Part of a small language model's weights: tied embeddings.
Each number is 200 + 20 x the weight over its row's rms, rounded and kept within 0 to 999. Layers, rows and columns count from 0. The size before them is the row's rms in percent of the matrix's.

# k: layer 2 attention key, 160x160, rms 0.0808, rows 57-63, columns 0-159
# q: layer 2 attention query, 160x160, rms 0.0831, rows 58-63, columns 0-159
# v: layer 2 attention value, 160x160, rms 0.049, rows 32-46, columns 0-159
# o: layer 2 attention output (transposed), 160x160, rms 0.0507, rows 32-46, columns 0-159
k57,097,196,187,198,185,201,216,175,209,189,217,212,195,172,182,215,224,198,175,210,174,198,207,197,183,205,215,167,206,192,196,201,211,200,200,208,236,194,187,185,161,212,196,216,186,217,187,205,190,221,179,218,198,168,206,222,184,206,187,211,192,222,198,222,240,166,203,203,192,216,238,204,193,222,191,204,174,196,188,201,169,224,191,147,200,203,178,187,185,195,225,200,191,176,241,238,186,193,190,198,211,204,247,189,217,148,138,215,206,225,232,196,181,195,241,224,229,196,207,220,205,199,178,233,167,190,207,196,173,222,216,223,212,211,194,211,207,191,183,176,179,174,197,213,229,200,197,181,203,206,206,178,190,215,269,195,232,212,174,184,188
q58,091,218,208,216,216,214,204,177,204,218,200,183,247,160,233,200,231,207,188,189,162,205,244,186,210,214,186,207,154,205,189,226,182,173,206,217,201,225,188,198,191,224,182,191,147,213,225,209,198,194,194,162,200,176,160,210,170,213,192,184,207,202,164,190,229,184,208,195,205,272,210,240,198,201,194,207,208,216,219,192,216,190,196,212,220,201,202,194,186,196,203,226,194,198,207,196,216,219,243,207,203,201,166,178,192,214,167,182,184,181,207,195,184,154,225,191,221,209,223,242,186,170,215,204,199,223,190,170,220,159,200,203,219,214,190,196,201,186,223,211,202,218,176,191,205,195,176,229,196,212,210,194,179,187,199,202,207,193,192,166,218
k58,123,193,207,216,219,169,201,186,199,206,219,186,226,199,199,243,216,202,181,186,202,158,184,210,187,177,218,187,197,192,221,163,202,198,232,196,219,241,242,179,201,196,185,210,207,226,206,217,173,191,195,203,195,145,202,202,215,179,193,221,216,227,223,204,240,179,187,198,231,214,170,208,225,166,203,192,177,171,172,164,203,254,229,208,175,169,200,181,193,223,178,204,212,201,201,133,198,205,197,200,237,205,220,197,228,231,175,199,171,219,205,229,214,193,195,200,181,192,182,215,166,209,237,202,182,194,206,207,180,205,201,187,204,220,168,182,228,187,187,187,206,209,206,209,210,221,162,200,205,224,224,204,196,189,177,198,211,190,189,202,205
q59,062,204,184,183,185,191,198,176,169,184,202,171,231,174,203,204,214,224,221,211,199,213,238,197,224,185,184,247,217,190,213,225,198,232,161,237,208,191,201,184,181,209,212,229,217,223,196,208,184,222,219,179,174,194,175,162,215,182,182,185,191,214,198,228,203,181,175,164,212,216,206,172,228,175,205,204,194,202,199,210,236,174,164,172,221,208,229,199,191,200,207,249,213,189,231,195,207,187,158,174,191,200,208,236,205,220,182,175,211,178,208,162,194,191,226,164,198,217,216,196,191,196,207,214,209,203,206,185,189,196,166,227,219,216,211,200,183,188,182,231,235,187,224,170,210,197,207,187,194,193,179,185,234,214,234,208,202,187,215,177,162
k59,094,200,187,199,222,221,219,199,214,202,202,193,209,169,175,223,243,201,152,221,168,202,209,195,216,192,214,189,207,195,188,222,202,197,182,226,230,212,199,185,166,203,211,235,177,233,197,209,198,214,191,205,174,171,167,210,196,224,188,203,189,241,195,214,219,143,207,195,216,205,204,209,199,231,187,198,174,198,181,208,179,232,156,152,220,204,203,188,193,192,217,203,197,184,243,218,204,183,186,187,186,214,229,203,188,187,124,205,200,202,211,199,164,202,228,215,219,211,213,218,178,188,201,228,172,210,189,195,173,192,219,227,225,215,191,207,201,195,198,197,190,199,217,218,204,161,219,171,217,225,222,165,197,221,232,207,199,204,185,175,187
q60,115,190,210,185,213,206,187,209,220,211,196,185,183,181,195,218,202,231,203,210,172,201,177,197,223,196,198,217,260,195,197,182,204,254,172,209,203,192,189,150,194,201,216,201,212,210,191,195,218,220,220,225,200,186,195,189,221,204,212,198,167,214,220,190,188,182,186,185,186,121,200,176,232,224,185,185,193,214,201,221,204,205,179,182,201,204,208,200,202,207,212,167,214,204,232,192,198,160,121,170,205,194,228,253,198,187,195,193,216,210,198,195,184,204,191,226,179,203,206,190,178,192,201,195,195,211,200,227,184,218,196,231,204,216,187,211,198,177,179,175,202,200,244,203,208,198,236,199,229,221,190,180,227,210,205,225,174,206,188,214,169
k60,091,217,183,232,163,230,216,149,203,224,213,177,204,171,208,187,207,213,210,202,183,183,229,181,220,188,197,186,207,224,204,177,196,198,198,215,191,202,213,182,175,227,200,202,207,191,165,185,193,220,164,170,190,189,183,213,198,255,192,195,194,239,186,237,191,168,214,179,216,194,170,216,208,215,201,208,181,204,212,193,184,189,212,173,186,202,221,204,212,192,231,198,183,183,210,212,233,196,191,217,190,233,210,198,203,199,188,229,236,172,198,173,220,209,218,211,214,223,190,217,179,165,193,208,174,199,161,238,217,220,197,211,200,248,185,214,215,198,186,207,171,202,164,229,217,214,217,175,235,205,188,177,165,211,186,240,210,225,172,179,193
q61,074,204,199,210,216,179,207,204,218,188,198,196,215,178,172,215,251,204,176,170,184,156,217,188,199,202,228,193,161,197,192,199,199,190,234,191,215,228,197,165,183,209,188,194,178,238,213,194,185,192,190,217,193,170,201,198,205,196,191,206,214,208,190,201,215,193,220,195,225,245,190,214,209,182,206,180,185,204,199,179,189,227,213,207,177,197,216,151,185,222,202,236,207,210,218,170,204,221,239,202,212,208,175,204,226,208,181,168,187,203,191,198,198,181,198,160,194,188,194,215,176,214,222,197,199,215,209,110,214,198,205,215,230,220,163,219,204,182,190,209,191,203,242,249,223,204,191,210,178,209,184,178,246,188,216,197,212,193,197,213,215
k61,114,213,219,228,179,224,196,142,203,196,192,205,218,192,194,204,194,226,191,173,188,216,185,199,211,203,181,193,220,182,205,174,205,217,193,182,202,172,191,190,192,237,200,187,209,160,185,178,189,210,202,207,215,200,210,205,201,236,215,203,177,222,176,206,176,201,193,212,204,180,233,183,201,182,200,218,190,208,226,199,203,186,226,183,173,205,228,202,186,206,237,177,219,174,207,242,218,174,182,215,198,200,213,204,203,169,206,229,249,184,242,173,199,186,252,205,209,183,196,206,196,211,164,231,159,169,186,244,202,219,204,206,170,201,195,206,216,191,166,160,197,173,173,201,241,245,206,207,213,186,186,205,179,210,229,204,205,220,175,192,182
q62,063,198,192,195,172,214,186,204,180,209,218,204,173,229,224,176,145,178,229,208,233,224,178,229,187,196,188,189,221,206,229,197,207,190,186,190,171,184,218,242,220,176,206,210,234,161,182,208,200,197,219,186,195,231,212,203,194,183,202,204,184,193,210,201,179,213,191,213,186,178,207,183,176,207,194,213,216,182,199,212,208,180,204,202,203,198,184,236,232,194,185,171,192,200,178,230,192,194,187,213,191,191,216,177,186,193,220,245,201,192,195,216,205,240,199,225,204,204,202,183,234,198,174,203,202,173,197,266,196,210,197,160,157,164,251,176,200,225,203,202,202,200,164,171,173,198,189,193,206,187,215,238,151,209,182,194,198,216,210,198,199
k62,082,203,201,164,213,204,190,250,182,200,182,185,209,198,218,199,194,180,215,217,207,206,202,201,200,218,195,221,186,214,182,247,200,186,201,221,236,206,194,211,232,180,211,192,192,219,215,224,231,185,200,186,184,215,206,197,180,171,199,189,196,165,187,173,230,207,180,200,191,212,203,209,188,197,213,202,206,203,186,225,210,176,168,225,267,200,173,210,193,175,177,216,193,206,193,203,182,215,217,173,182,190,176,202,174,218,203,165,175,222,172,180,173,201,167,198,209,208,204,194,202,183,240,177,234,228,203,162,215,169,197,195,238,186,221,201,177,221,230,228,232,216,227,176,164,148,197,198,198,214,223,204,228,192,183,188,190,168,225,195,216
q63,120,199,218,186,225,210,190,190,225,213,188,159,198,166,208,219,217,229,195,208,164,213,191,187,224,208,207,220,249,202,190,184,197,249,176,219,211,199,191,139,188,198,210,211,201,212,188,192,217,215,200,204,207,179,184,188,205,226,193,192,168,221,206,186,205,183,187,168,197,135,190,203,228,226,198,193,187,224,193,212,200,202,178,183,201,212,216,193,189,198,218,190,200,195,228,190,204,154,131,186,192,203,214,243,201,208,194,200,230,202,213,182,189,203,203,222,196,208,217,210,169,185,213,212,182,217,187,236,189,210,207,233,222,227,180,212,190,182,192,174,228,208,206,215,201,190,246,195,234,229,185,178,206,202,205,238,182,204,180,196,172
k63,082,203,197,220,177,204,207,191,223,196,206,233,206,222,175,163,178,200,210,171,197,204,221,198,173,207,221,161,198,217,232,170,202,191,226,181,184,203,224,205,200,219,210,182,208,190,196,174,166,213,196,195,236,228,217,212,206,214,204,213,189,193,218,218,148,206,225,219,214,220,181,193,197,184,185,165,199,194,208,180,194,203,263,199,165,185,212,200,214,210,224,201,200,228,165,201,201,209,204,236,221,203,190,185,228,185,216,222,208,195,198,228,227,221,210,180,177,173,169,183,199,219,166,205,209,179,198,225,224,224,180,174,193,212,203,207,221,207,190,183,165,198,149,220,229,236,165,187,183,164,192,208,161,198,201,206,202,238,190,204,205
v32,091,189,180,211,233,187,202,199,198,204,182,209,193,199,186,216,193,201,194,179,205,150,165,199,191,206,212,205,204,218,205,199,216,226,207,198,216,191,201,207,201,243,161,220,192,212,171,170,187,222,196,222,181,193,188,181,205,214,208,175,189,193,217,180,174,208,207,250,178,168,254,201,205,184,175,217,196,223,202,210,223,193,205,176,184,202,200,169,189,208,232,191,233,165,233,183,149,176,180,192,169,200,212,203,217,157,205,205,194,206,237,183,159,208,201,202,229,187,174,193,220,217,190,228,178,149,183,201,178,212,180,203,221,211,181,198,180,173,198,180,181,181,203,202,252,246,183,202,203,211,196,186,207,181,207,207,179,219,188,209,204
o32,108,190,203,186,198,223,198,213,198,209,206,170,202,217,187,222,195,184,219,218,194,216,194,199,204,172,210,196,265,207,187,176,199,245,179,212,188,202,181,154,210,183,214,198,210,207,217,223,216,221,223,202,190,211,208,200,205,210,195,200,178,209,206,189,201,177,190,161,190,150,188,180,199,218,170,180,198,201,195,224,190,204,176,209,211,212,200,201,201,190,207,189,183,195,202,200,208,187,124,195,212,191,194,230,197,204,205,207,214,202,184,221,183,217,191,222,185,210,215,169,204,183,177,173,200,216,202,327,212,220,196,229,199,191,184,215,199,198,189,189,189,200,183,203,191,177,232,192,181,218,203,188,175,208,211,207,195,221,195,211,199
v33,127,192,194,152,217,232,203,224,200,224,188,189,197,175,205,202,192,193,110,204,187,219,184,190,202,215,214,233,186,235,183,202,216,199,218,209,228,204,184,212,203,200,203,239,169,255,189,201,175,222,192,179,185,207,196,246,169,193,237,197,186,192,198,153,201,206,234,203,197,187,195,195,181,226,242,180,208,212,230,205,194,196,204,174,212,217,172,256,201,170,217,243,210,196,198,225,161,189,217,193,165,227,188,194,180,169,195,210,188,246,207,186,205,197,200,209,197,197,179,223,200,207,198,218,197,170,180,206,205,191,181,200,218,212,193,206,175,199,199,204,204,216,190,215,194,212,208,212,203,205,189,188,201,209,181,194,194,210,215,193,203
o33,132,191,221,205,192,191,204,175,200,206,196,222,211,219,222,223,226,167,218,200,220,188,242,190,182,188,213,172,187,202,210,230,168,186,219,200,183,189,185,219,193,231,209,212,213,190,210,212,218,195,191,180,221,192,193,146,188,233,179,197,210,200,179,207,212,177,195,185,187,266,207,222,194,194,183,208,204,187,188,219,215,208,223,227,188,208,206,182,220,209,197,177,190,186,221,185,228,216,280,207,197,187,179,188,216,211,181,165,192,189,187,216,190,187,203,182,190,185,209,186,204,188,202,210,188,231,179,187,227,192,222,217,218,207,146,211,226,233,199,197,198,158,148,190,211,177,172,191,166,186,206,170,168,202,209,223,215,207,190,212,219
v34,102,203,210,223,180,196,192,186,188,181,216,188,199,218,213,201,209,196,300,228,204,209,240,190,203,190,166,171,214,175,221,201,186,203,184,196,170,185,177,185,201,173,211,167,215,175,222,213,243,173,229,219,197,216,203,164,219,202,157,187,208,210,191,234,195,191,165,178,190,206,228,191,199,205,141,196,208,170,175,214,193,207,203,215,195,188,220,193,215,203,179,193,171,190,199,221,198,208,195,201,214,203,205,203,198,212,199,181,222,190,158,222,185,206,198,205,186,193,222,179,204,175,204,172,211,229,202,197,224,199,232,196,210,196,214,229,206,222,208,197,197,178,201,188,157,148,197,156,197,188,176,212,197,199,213,207,198,200,207,201,193
o34,103,216,189,183,219,200,207,219,203,205,203,199,191,177,196,170,187,232,172,191,185,191,176,199,204,211,200,224,157,192,196,195,221,187,185,199,230,206,229,195,194,195,189,189,186,204,182,169,168,203,183,207,197,178,204,255,201,181,221,201,206,200,208,193,198,234,212,216,235,194,198,201,213,205,241,212,166,217,213,170,195,178,194,187,202,197,198,216,190,198,208,218,220,222,191,205,177,198,150,191,191,230,209,173,193,193,216,225,210,197,218,161,209,217,202,184,227,205,188,221,184,225,192,211,183,164,217,177,178,215,182,154,178,213,274,187,170,154,198,217,207,255,187,213,213,221,217,205,253,200,194,212,210,205,199,191,197,176,205,171,182
v35,084,210,203,233,183,183,212,194,215,204,205,194,200,211,195,193,216,214,283,207,202,173,231,187,199,171,199,182,204,217,188,217,206,199,201,199,212,195,198,185,205,187,183,155,198,170,177,197,236,174,199,212,221,205,195,158,205,222,177,177,200,201,210,241,191,193,182,217,221,207,214,200,207,175,191,231,215,169,176,209,205,210,201,195,192,191,208,162,232,210,178,178,157,168,208,201,227,220,192,211,208,188,211,195,208,235,207,202,210,208,179,218,159,192,199,188,162,191,221,188,213,216,216,159,193,220,219,202,231,203,273,198,231,186,191,173,210,213,202,192,180,169,205,192,227,167,204,174,188,184,235,204,194,188,191,218,216,192,212,209,196
o35,087,209,198,182,227,216,194,224,205,193,201,205,202,183,204,202,191,192,202,180,169,192,180,226,205,192,189,228,172,192,191,185,234,204,196,202,205,233,243,192,195,170,201,196,192,225,200,173,179,200,196,188,171,186,199,267,219,177,220,204,194,213,200,198,210,225,191,204,222,213,189,197,193,212,224,205,168,205,218,165,191,184,190,186,212,201,191,232,181,189,225,227,231,237,186,212,169,211,150,207,195,224,191,205,193,194,213,225,202,200,202,158,194,199,213,172,231,215,190,214,186,188,179,207,194,150,224,189,172,235,172,156,175,207,242,212,179,161,199,222,189,253,169,218,202,211,215,225,211,195,185,204,228,200,214,188,203,191,194,173,185
v36,122,211,168,221,183,202,226,204,205,210,218,190,198,181,215,182,226,204,186,253,184,178,248,196,195,194,175,184,175,218,177,203,192,188,193,210,201,192,205,199,200,174,176,194,137,221,200,263,233,190,195,185,183,198,195,204,172,210,208,181,201,194,188,209,206,195,208,176,209,216,203,220,170,222,211,199,210,182,199,200,175,191,206,180,224,218,224,183,202,188,187,226,128,209,180,236,233,216,210,218,179,228,216,194,212,222,201,193,207,183,196,217,200,208,202,214,197,275,224,220,205,180,210,192,196,258,191,208,196,193,242,187,192,213,220,220,215,207,206,232,204,216,185,209,188,199,204,211,191,187,204,197,183,192,236,199,205,211,197,205,212
o36,134,213,206,209,213,201,194,188,191,216,198,213,228,182,218,181,212,184,190,179,190,209,214,198,199,210,184,198,125,189,201,219,194,158,217,197,208,213,221,248,189,214,197,199,205,202,204,191,188,192,185,193,201,187,192,212,204,197,184,194,218,204,197,208,208,210,210,219,221,289,200,216,188,180,210,207,189,209,210,170,199,192,223,209,198,196,198,201,191,204,206,209,222,212,193,199,190,233,287,227,198,209,181,155,204,203,195,228,192,198,208,183,206,183,221,174,212,183,199,223,186,195,224,216,187,192,195,147,200,181,195,158,200,197,214,202,196,200,205,218,213,204,120,186,199,199,167,217,192,191,205,215,168,192,208,192,215,192,189,178,211
v37,067,182,179,220,186,193,200,199,194,188,200,196,205,205,220,223,217,197,205,230,194,182,225,180,180,196,157,186,198,219,206,199,194,198,176,204,193,190,174,190,193,214,160,187,198,215,188,198,205,159,167,237,185,213,181,143,199,240,209,164,195,209,221,273,182,200,193,220,224,211,221,174,197,196,183,225,216,184,192,219,214,199,205,209,195,190,218,158,199,195,196,164,145,188,202,229,193,215,194,195,182,206,214,227,205,240,210,190,193,178,158,227,173,191,202,213,176,188,201,181,222,201,200,181,195,217,182,207,251,210,200,199,225,181,216,148,193,211,226,226,177,192,202,173,212,185,200,189,203,174,218,203,202,190,218,221,202,196,219,202,184
o37,065,216,199,180,218,221,211,211,201,191,201,176,212,174,168,203,215,189,214,193,184,183,187,208,210,192,213,216,187,203,178,191,224,200,189,211,209,225,218,192,194,168,201,211,207,216,231,172,190,193,209,189,203,178,201,264,199,176,204,197,192,204,190,203,227,231,202,199,221,218,186,204,212,209,233,205,169,202,233,174,211,187,187,209,215,190,175,239,170,183,212,226,238,213,209,222,187,228,175,208,205,245,186,189,193,201,215,224,208,184,210,158,186,188,208,188,229,225,186,198,196,184,178,205,178,156,209,215,193,230,177,131,200,223,209,209,164,153,177,221,186,240,145,211,201,195,224,210,207,186,202,211,218,187,200,184,206,202,199,164,202
v38,069,167,183,222,181,197,203,202,199,214,206,194,196,193,195,203,196,199,245,217,183,218,194,183,198,224,182,188,209,262,199,198,189,204,216,219,184,192,207,207,201,205,172,243,183,193,204,224,199,161,175,166,166,212,208,206,252,200,213,225,171,218,223,186,195,219,226,218,163,214,194,178,189,203,155,166,203,178,193,184,180,177,201,240,190,170,226,251,202,193,197,169,176,257,188,219,184,199,194,201,205,203,147,201,199,212,197,199,210,207,200,189,233,196,218,211,220,214,182,189,189,181,206,214,215,223,183,202,202,214,214,204,223,210,220,231,194,200,218,184,184,181,198,191,187,193,183,200,208,206,154,214,207,195,149,185,206,208,195,179,184
o38,045,224,239,201,222,191,216,211,229,189,191,191,181,217,187,202,204,211,215,212,228,207,226,129,186,222,208,163,212,193,179,208,231,201,174,187,213,175,207,202,199,177,186,193,221,189,223,222,179,219,173,209,237,196,168,197,164,203,229,191,184,190,192,189,197,235,231,185,194,211,201,190,194,192,224,196,172,218,205,203,197,184,229,173,169,228,202,206,168,198,184,225,220,170,185,185,220,209,183,217,212,221,243,190,183,227,221,186,237,171,207,230,202,192,194,194,197,188,185,245,190,241,213,208,187,206,177,201,216,186,206,205,206,221,195,156,195,186,212,210,220,186,225,226,203,205,210,206,173,192,182,186,185,178,210,148,209,187,232,183,196
v39,078,213,179,182,228,203,210,203,172,203,219,207,200,195,172,206,195,201,168,174,196,219,149,215,203,189,197,207,187,211,197,197,218,195,222,209,180,248,252,207,196,209,201,219,201,238,222,180,164,242,242,180,184,191,198,266,218,190,178,241,205,212,201,179,206,203,208,179,241,212,193,213,205,208,240,186,183,236,198,197,181,202,196,221,183,187,170,191,185,236,214,212,245,199,207,141,192,182,196,184,208,207,189,193,195,195,200,202,189,197,217,166,217,200,189,186,221,201,171,217,194,187,205,230,216,196,210,196,178,187,162,198,185,226,192,217,216,184,181,208,215,238,197,210,186,225,195,201,212,227,199,192,208,194,202,190,215,196,154,208,203
o39,075,192,216,216,187,182,207,207,209,198,197,209,170,226,198,186,180,200,191,209,232,194,212,185,212,200,183,193,235,195,198,208,197,214,200,182,216,158,161,207,223,201,198,199,215,181,204,237,223,180,188,221,217,228,204,152,187,219,218,210,197,163,198,211,188,169,205,185,168,186,177,201,205,198,176,194,225,193,193,256,212,193,216,229,197,187,205,182,219,198,183,177,168,175,192,207,210,197,225,202,229,163,220,203,221,213,193,201,188,208,184,249,215,216,186,226,187,186,194,190,186,207,217,191,218,225,200,189,216,194,213,258,208,178,183,177,230,226,199,175,205,134,245,170,182,216,198,193,175,181,200,213,176,203,193,193,183,228,232,231,190
v40,064,180,181,200,192,169,203,212,207,161,206,208,186,180,182,193,217,210,281,198,195,204,187,185,228,191,166,180,216,251,214,184,233,202,205,217,189,193,165,189,198,180,161,219,167,195,199,219,193,169,192,181,136,211,214,186,226,193,217,206,203,196,202,206,202,215,181,204,182,200,165,166,207,194,197,193,224,205,161,194,212,187,201,213,200,197,201,218,185,199,207,201,191,221,220,162,131,185,197,199,196,192,216,204,242,154,208,208,217,201,235,201,210,196,204,192,201,242,222,225,198,195,201,186,224,228,204,196,223,206,213,197,208,193,214,177,198,201,214,210,190,206,198,192,157,200,177,192,186,210,182,187,197,188,157,195,181,209,200,192,196
o40,042,220,235,212,200,209,198,208,207,198,184,185,188,224,198,171,165,170,209,182,215,176,215,171,213,226,197,192,197,179,201,174,228,233,200,207,189,178,234,179,215,168,214,190,246,209,190,224,175,211,197,238,213,218,204,204,194,221,213,217,189,217,221,170,203,201,204,161,215,185,225,203,194,202,216,177,207,222,199,208,212,159,216,178,175,207,220,205,173,207,196,220,176,192,175,193,225,193,170,227,186,204,217,207,208,226,224,200,222,202,192,204,173,182,214,205,197,177,135,212,181,187,187,198,171,204,201,179,186,201,213,201,195,242,218,211,196,203,203,179,233,190,210,215,238,227,209,190,151,201,177,250,206,191,212,171,217,175,244,200,197
v41,137,192,202,179,213,221,202,222,193,224,181,199,200,188,196,193,188,198,108,179,183,230,164,198,197,209,221,236,190,223,198,193,221,203,209,214,231,222,204,217,197,208,198,248,183,238,201,189,161,245,192,176,193,199,199,254,179,190,222,211,193,194,203,153,198,208,216,204,182,188,173,183,198,225,240,179,198,219,236,191,198,187,205,192,210,216,146,240,184,171,212,229,233,200,201,197,177,193,205,186,183,219,194,191,177,169,185,204,178,227,228,177,222,199,205,195,208,187,170,222,190,203,200,228,197,174,198,200,200,196,155,206,195,212,194,198,185,192,193,210,201,224,191,223,199,222,205,216,207,204,190,188,200,211,189,190,206,203,206,193,195
o41,138,186,216,202,176,188,199,179,197,205,199,212,197,229,212,222,213,177,214,211,231,191,228,191,192,186,209,167,225,201,207,222,169,205,212,195,181,174,169,207,205,217,204,211,213,183,206,219,236,192,201,191,221,209,199,140,179,231,183,193,200,192,189,204,210,178,194,186,169,214,205,214,200,194,174,206,222,184,184,227,210,220,216,217,189,197,209,185,220,211,185,171,171,176,217,183,223,206,256,196,207,177,188,213,210,214,189,161,194,202,184,236,199,191,189,216,179,187,213,175,216,201,201,204,195,238,176,205,225,189,226,245,226,198,139,204,234,254,212,185,193,141,207,183,206,183,181,183,166,187,203,177,175,199,203,211,204,218,206,227,216
v42,088,219,212,202,188,173,220,178,210,201,207,206,213,219,203,198,209,195,241,181,209,141,244,191,185,176,209,188,208,197,202,210,194,207,201,185,211,165,190,188,206,179,183,151,206,182,192,207,231,172,203,222,216,207,211,166,191,220,188,159,215,179,198,244,203,203,189,210,263,198,243,230,205,171,160,230,209,185,166,204,197,214,193,191,198,212,227,159,214,215,177,201,170,141,215,192,230,211,193,216,208,183,191,212,211,233,219,197,226,205,194,210,152,202,196,198,177,206,214,188,215,208,198,165,199,199,205,204,213,197,238,201,247,195,205,184,204,210,195,180,189,173,206,188,211,193,185,186,199,191,238,197,205,187,202,219,201,196,200,208,212
o42,089,202,193,199,219,222,191,240,193,195,208,207,202,173,193,198,189,208,214,192,165,206,183,238,205,209,194,238,173,203,189,179,226,199,204,204,196,257,227,178,199,183,207,190,173,226,202,177,181,200,202,187,162,191,195,254,231,169,208,212,183,210,205,209,195,202,189,211,212,205,190,186,197,216,217,201,175,198,208,173,194,187,176,193,220,193,187,220,197,188,224,213,227,248,198,225,169,198,156,208,187,220,188,189,197,191,209,233,199,196,211,167,192,213,223,167,219,212,203,198,192,183,191,189,198,161,222,195,176,218,174,164,165,193,250,214,184,154,188,215,189,266,174,211,198,189,220,218,217,204,198,203,234,210,203,213,196,201,181,173,187
v43,147,181,218,210,197,199,164,177,213,182,180,192,192,209,197,216,199,215,232,172,207,207,176,195,206,196,200,205,229,175,247,192,192,217,196,198,192,181,195,185,192,225,210,203,260,155,180,143,183,220,191,217,233,187,202,182,244,216,189,234,200,217,204,205,197,194,179,206,182,174,197,165,232,198,199,207,188,196,183,221,217,197,196,203,184,198,198,193,191,214,223,147,253,171,207,170,187,180,175,188,216,179,214,211,215,169,200,186,210,184,208,192,215,201,214,191,191,128,175,169,193,219,203,216,201,168,213,185,219,208,170,217,191,197,179,196,174,180,165,177,211,187,213,191,224,196,205,196,214,206,183,215,220,216,194,211,203,179,197,206,182
o43,138,199,188,192,204,204,213,219,198,199,196,182,182,199,184,219,195,216,200,217,187,202,163,200,214,190,210,210,263,208,187,186,205,252,175,211,206,182,183,145,198,185,198,201,203,203,193,203,221,202,220,204,191,205,202,203,199,202,209,192,169,201,211,187,197,198,195,188,199,108,189,183,218,218,189,201,192,212,196,230,194,208,166,183,205,194,212,199,199,204,199,195,187,200,215,205,198,182,99,170,198,193,221,242,197,204,204,189,209,210,202,205,198,218,186,217,192,215,205,183,196,197,191,195,196,211,194,255,183,206,204,247,203,206,199,200,193,197,196,178,201,199,276,204,197,197,234,191,220,216,203,181,232,200,194,207,180,214,204,210,190
v44,062,190,187,163,204,194,197,216,195,199,198,189,203,209,215,207,180,202,262,208,241,164,201,201,216,265,187,196,190,189,197,210,178,201,211,184,150,208,178,209,205,217,183,175,203,167,198,214,208,227,204,186,165,187,205,193,206,213,223,153,190,189,179,240,214,219,187,212,202,196,166,193,212,187,197,217,191,203,240,205,218,234,198,170,181,200,266,195,227,181,209,213,247,204,201,201,199,202,189,188,189,211,182,198,206,161,202,182,198,174,243,206,233,195,178,207,209,239,194,201,207,202,198,192,207,175,181,197,212,222,187,205,175,206,177,205,189,213,213,225,190,235,202,230,206,197,219,189,205,237,202,183,189,180,188,202,173,226,189,219,214
o44,043,156,187,205,199,176,206,229,196,216,179,220,213,176,199,169,198,221,206,198,186,261,197,237,191,225,189,194,196,188,249,205,191,237,223,209,240,148,198,186,214,239,203,163,168,225,178,177,215,212,199,182,211,207,196,170,216,203,193,193,205,223,213,231,173,205,219,185,189,204,201,183,190,183,201,193,204,205,168,195,216,164,181,180,200,212,183,213,188,188,197,209,203,175,200,194,216,186,226,245,220,205,240,201,193,184,171,176,175,215,197,196,186,188,184,192,199,196,212,183,205,196,219,214,208,240,208,256,208,173,233,219,210,170,185,211,215,204,206,189,211,200,226,193,167,200,178,210,188,198,183,229,196,177,196,206,187,163,208,213,225
v45,083,195,210,253,201,214,178,220,201,200,198,196,180,208,177,193,189,191,113,188,195,236,230,209,188,194,203,197,184,187,203,214,205,192,172,221,215,165,219,201,207,231,189,226,194,215,193,199,167,211,182,199,249,217,202,204,196,224,224,223,215,200,193,166,179,184,219,197,159,193,222,200,177,206,234,205,206,235,212,198,179,198,189,181,200,234,104,211,223,189,212,172,193,194,200,248,174,198,204,197,190,209,200,202,193,217,204,200,190,203,188,169,201,185,209,189,216,201,185,196,195,220,195,212,179,206,223,212,176,202,206,205,180,201,208,243,200,200,191,222,214,197,195,179,237,223,212,214,187,185,229,208,206,215,201,210,209,199,195,197,183
o45,055,192,183,191,198,226,193,156,205,232,216,217,210,212,205,238,230,206,210,198,194,180,224,189,221,156,180,184,237,200,183,217,172,162,208,201,147,213,166,216,196,179,188,210,223,188,213,232,222,207,219,208,182,178,176,187,172,207,153,175,182,211,193,193,237,189,188,205,205,183,197,230,217,210,187,192,218,203,180,222,209,221,207,216,191,169,234,173,205,213,216,193,170,219,186,195,204,208,267,185,208,173,191,199,186,200,194,231,174,186,201,204,202,181,171,221,180,182,218,203,227,176,225,205,192,234,190,191,228,184,188,228,224,191,175,190,206,222,202,183,199,208,192,193,193,192,175,209,207,217,221,167,158,201,200,205,179,203,187,208,223
v46,081,222,205,183,205,196,202,181,184,211,189,200,211,197,189,205,194,213,202,170,206,122,180,212,191,213,179,243,206,206,177,198,190,187,216,177,196,215,192,194,193,211,181,189,200,202,192,197,199,239,188,222,196,188,204,213,175,207,219,157,209,183,213,222,221,198,202,232,291,199,188,233,218,170,219,238,202,191,212,209,187,212,197,235,211,214,267,156,205,240,203,204,184,169,210,207,252,213,207,186,196,186,183,195,206,187,214,202,210,182,209,189,201,189,178,180,163,217,196,178,208,213,201,178,189,183,206,202,194,196,194,209,187,195,187,155,183,204,181,216,189,210,197,211,238,202,205,217,208,202,212,172,199,202,201,201,220,196,212,214,222
o46,053,171,199,202,210,195,194,234,155,168,195,208,204,196,195,190,212,179,205,198,177,247,209,245,196,213,207,249,191,217,215,208,209,239,225,203,200,208,195,172,191,206,223,204,159,241,194,186,221,164,215,170,191,212,197,188,256,192,194,203,191,195,197,230,197,178,198,188,163,226,196,160,160,203,181,206,207,170,211,183,194,208,192,198,233,213,167,218,198,173,208,202,202,199,230,217,198,216,194,225,200,216,183,196,194,172,181,196,188,222,191,205,202,201,217,191,214,220,205,174,190,156,208,185,208,192,224,222,186,230,215,187,220,157,174,231,206,181,197,203,198,211,181,193,184,177,213,228,149,193,188,225,237,200,204,208,190,219,181,189,185